Each number is 128 + 32 x the weight over its row's rms, rounded and kept within 0 to 255. Layers, rows and columns count from 0. Numbers have three digits each. The size before them is the row's rms in percent of the matrix's.

# layer 11 attention value, 64x128, rms 0.18, rows 0-63, columns 64-127
096:177120145114155154132082145170112147155094161149126071143103175132160150070068109193099112120198128095123173087084154149161136135138061076102133147091143118133081089115075111155127111122133185
110:181096137165089112142092148137180100079089165091113135080079067148182139168129122108106130104129192161155133127058125146109095096130064091121145091061162079198137168136101068138073125170130131
106:108126112121098106078182142130168132184156139177127117184138111086088121130149167137138143109122115096134116098155118099082143128084158150115119179173083195078120118083155193132150157155100104
083:092131145122110108159175145088178080117122128226129184141130078122150132112131143144132098159094174125100093174171091091082094108102121142137156137064114170169096085124126079140137147119098084
084:098132122134142122117139110099171104074111065121108132104088107120120203177133147150142117123143133072120122110165114120157156146111129073192138151149131082128133132056150126080145093110130078
086:099115154131168146126163142127136147125167135115142131118100146069115144079114107102137180055138190087113127099057153092176153130062078136129135095120080177147144174043112097072120177181112175
089:101116173154111171076130157081106117139105102096140110090148113100106171120160144114132108155120100117118103177093140099102131145189073090144082134113124042135153160110113157139137141198168168
094:096114108089155131155154152142103196108170119098168156187152138192135151134149096128104111163151089124176153067094150169133100156097094134130114140132137159213121075149116104132133132128201160
093:122166124163128072136176096124122166103140084129122101106132103143087129144128121134124178143160194099146151154128110212170164105095125144101150151161122124148148125108169145134131184213144059
092:139137110205135156087132115060076130132197131164135168138175146149087099075167127159118124091117107105069144130128096160151188104163165183127099072123139119154113170085141175145137141116101147
087:126135132100086142104106148129164145132115146112120116089164148099141134158112052137130078113127114167165112097145115073137082118098061042101120094119197145145107153159080082122084123110146075
092:195112148163095117094150109089106109151145152104180140142110137115133165079101115094129113103108156106130153133090149145112071078077100171092141133102091078104136108090111163115161153157172112
117:141123155148124105126052110155144123123096135115127136100135130149169126144170080080111069124128141115126074123112081137141078047122067145110170062107126063151119145132102087141131159125126150
088:115199192111167142153135108087131093127157101125153128091152102147046137119139128184116155144157149107118150102133134091139090090112172186144067129158128127105116112202145124107066127172078076
092:126086184110120096127124143160164123133091180089116152136144129102176087125137143140093075123100176123161113100127055105177124160116083086138167177203176134153101126151096120114122117095183114
096:141139073148139135095091124117141140125107156153118120171090135075121199132133138131155159144097147072095139153153128107116088208124121151129089055122118132089132107111137108106145139162101159
096:142119084120130110081163103130067134097177134154149129081157158188191116147094153106093101126111148132097130159105156126147165130142133187149116142155122137115108135139200134155143169173127095
091:122172072128129082137168119126073144119070177116111116114097134201205139163127154163146140129136092070083129103212132153116086059074120114102122130091111131176161152118096168155124044164135119
093:098130112153116070133100118212161078100130189090143118085121143145146117099172130131118115125145131144110127123091105167188109157069091101089141112084103092203145128134128096126171100082140123
088:101170130092108160121143150106193168156124117096161123122113171148159127152133126210139162153133167141104123154135096034139154146125106171147099165120136059116177159184116137162117162140172110
084:141129070125136157189126127151142144128122189160153115188133163144097116137153143135110130161150133079161107149083114144134121155115142124119192127115155166078182094145168083174080172101116146
108:095142080133103082130137082129084128083177141093089125150170104120119104098106129120110104147126192134072180165177155085061152138084150196164062120132090111103137138133159156071131126171165153
097:127164045120144119151084122148106110099146134131109106109078189110103134187179014145123108113114169130123146109121071135097101115119103119131148083062151095155163101100072085144108135121183115
098:126170110116138104126152107046123121157221141144118103159155111145094132038098171111128149123122118111174143135099101160129127175155128109161079197177106138126139099131128134121183144098107126
086:165177170146122090196134148066090109125137115206144124059107080129159093087120156127128157116137155082115072142162151123155117077120106153144148124142052059087162146132138150146171112086150105
100:115154153173095103144184111083123132085145095137132131135127179160099125068135184189094129153113137106129160138161183083101122069162147159169101145164120164127094090154106201102118128122143081
083:171146127122194129130133084146158055160109076155136098075161120157137145110186115130117115110162087160104164129139085157104116164115115082187186141091129095149118120128073122097065135116121159
084:156085083115155075151114146142137085088115075181124124178132139101109115113102134139165125119115104130132141114132122094097150125125188128051066153147136143130110154168160140136188155150116100
089:154148162092065148119161123173113132107103076165145132075121098124074081151129122140159155110133095140105121086138122191125158154131193179123111151131093144138157122143087196082171123157089167
094:154098115111138152098138155133144065131125103101137070127152119129177113094128107143124085140146093185079199087087108125182075123173140095142193125060127086083163106108132069072121150131155168
087:122135123211102129094141126100159123079140081099133129127087093051130176113133188128107162159135147115104086176164108155166155117098141141110150129130110171108114130101108098087106111194109106
087:183164161171127049124187159111119105151115180139137187132111098112108113173119102128141137183098141110143118126151142133151159122115160150142076082101192164105166140143109142158074135163109120
108:133112091156133130096133113134133154157159137141109177160202151103126125062124124130132208111127150134153137127109109154134167092128123141179169116123143101151137155143142103106086138094135108
103:134088129068106108181153096113137196158114104083098178137132117084181190151125115071046115145176174148069098115059140170158185058135095098137141077129170160136157157152110138137124170110147130
108:145031057144157090085142088212140130135136183131103031141162119169122114101088077177124110114123122111111167094099163112160132132094113106135159084160136103129163204154116150140174089149120127
106:084143124139126145109101169104080071070114113126145111038154141095112128130118160111120133180184071088090123122167058133155122089106166200141117104052110123155130128175139099175103102108113114
106:186088124090193131132088103132119100161141141082128138155084145135199124063107106090099160063063137085147119103137119136137070117127147141162123160097093129168087128166099142143106165143143148
105:127152152147143162147160112102105082150164134086096125129121108163119199067129157140152130132154152126182086105086138140145129126135092113100104098133090103089235176132134131138139120144170158
111:213125136098125129092156105139162127105136127139086173134120100099152095209145124175180169070136054137153109127134153022145188145188113063117145142134134085175141116153163113142140176111078119
105:117185128104148104092155145160163156080091106106086188185106130157128117135100139146183133117136159129159163159170124141149121109147147094122123103138123115152180158125170132075141170167071111
101:109084171140123161129107201153143140058129159137151098110192128086101099116139093126189101074148170116094144092136140144169121115124112122149170087148172098097193145122140131058177157174136198
121:159091115163083106097122164046162167106178168078129128121176109127096111105094169156140133154089162118089118127196086151155114197144098132155134161098099070122129138075151075159083165098135096
097:168139113061103172163087120126152146109112144137078144146089096184169072181114173125150107139176158122165126138054115210199146089147134099121058128141120091082127167170148100120213137113104168
111:107113155115121132138107158145110113144137090097089086173141116122105096064146145149108043102137148167129106126171132146139176131125175160150146192107159032145096116122151087180124139170130082
098:151144096048115098121143152105176098105176151173162106155098060129100110133174105073118125077167136104090145135171113172098099136193185104140157160178139118132163152147132166123150099102117192
106:083137096171175169161089133109217158129135128118163114152121148082128047093129163130140110140174081116181132150071157120174112130113099133164098140161188125165170082093117091140102137075136105
102:140117147110140112137059084147126126147130080101090088143107080135133084113165126168162074172122094109079133093124131140117172162154145142100221098143085130123174156156180048147130136098092130
104:133118097068147119188156095110074123173169102126090135130059118123118134174179144149122098157172146107124089130103145180100081117128098098156168117117095150087123116109088129163183168160129098
102:137132141096113145211162079109071130134139088163163113221109118178172115106107088143167191125107123163187135131159108083098132159132154168124213105069086111179135118157127126150162155177102115
104:161141122124093111138085168137171157173086145088175158096137136147139097149134154099128161177120115121126135153167140058131115105127150122116134137152123152048149101169158114158178120135102131
104:138138186101107118123113145125155132148130134099153161139115130171092154175143155115149085162119104079055151105152110053140108142145139172127112143095165144075095184144075084164072131117182161
115:154100159136138088087054077131123081129132218138149177159174148187132146109118192110124117138125128137150140136141109148147145168095135169115158114124124161147155118173131128116157165104104091
110:169135157137202126129151073104124178143083159195117219114158100162118137141095100216118119083141182090067192122114107142138105123153148178105101125129159139100105132093138133129162114093157130
104:118144166128187115137139219159122183149102140089065128129104145170076121089096116075176155153072132102081068107134111166131106103120179137176150082168101111112149133127116058121152152041110119
104:102143129131117143134118089152181120137128070098127130125184128168114109080108113109119217110175167118134119165124149151128141112146065072154142081135103094191130114201124097140189074134141098
109:147137153132121124179088112147145137091108119067160226124035134110173167148156070158105095159134075187098150138077122150171153168135078104156159137134176163089074078142094114128130126112117103
100:137114137159075162105112127157140116144096181140141142130126096149081136041127085080174160136149112125114154149097095148148134100127141128040115141183101165118166107155136132155173134102064137
108:104119143075104131140170107162109083132108138112153081175151126110111064111178182160118161212182156152105091142156114129110136104169107110106109127153148179092150111101142138164085119130117154
098:125117151077121186111134088074078172128076132107168160158103110120090120145142131117074109097147140107133105154114167173083160175143174119172094062120142197109119135164186150081146140140126175
104:155162170104048090167151043164084128137075096165170152073117146144135193105118127152146174139131114124124145179084133146140061153151157148146107108194147115106158110117162133074189147144117108
106:167152105083113127142158145134121126152086139105167138085128147140138115116242141152118160182163117165175131147135112106071159129191096125149124154097162166098088180146129129138153079093078131
109:104120113201177154118141100147095115109109150093119093120113115099119136184157095171139165146085136116079125093118168140135154068092109176101168127137173136105105140103140059098133119068110061
122:098055060113097119147165169081115166086127135108186127152080063147161098142124121183058201125070113108114124137151173104097122141134172062067084084085144155116108138155161138136170186124101087
107:130131176106123054145135178111141097125128116117105130096131109122094124155068132154082158103110153157146118132109169135119113123185162192084114118106139115132100059179132119154114167190127050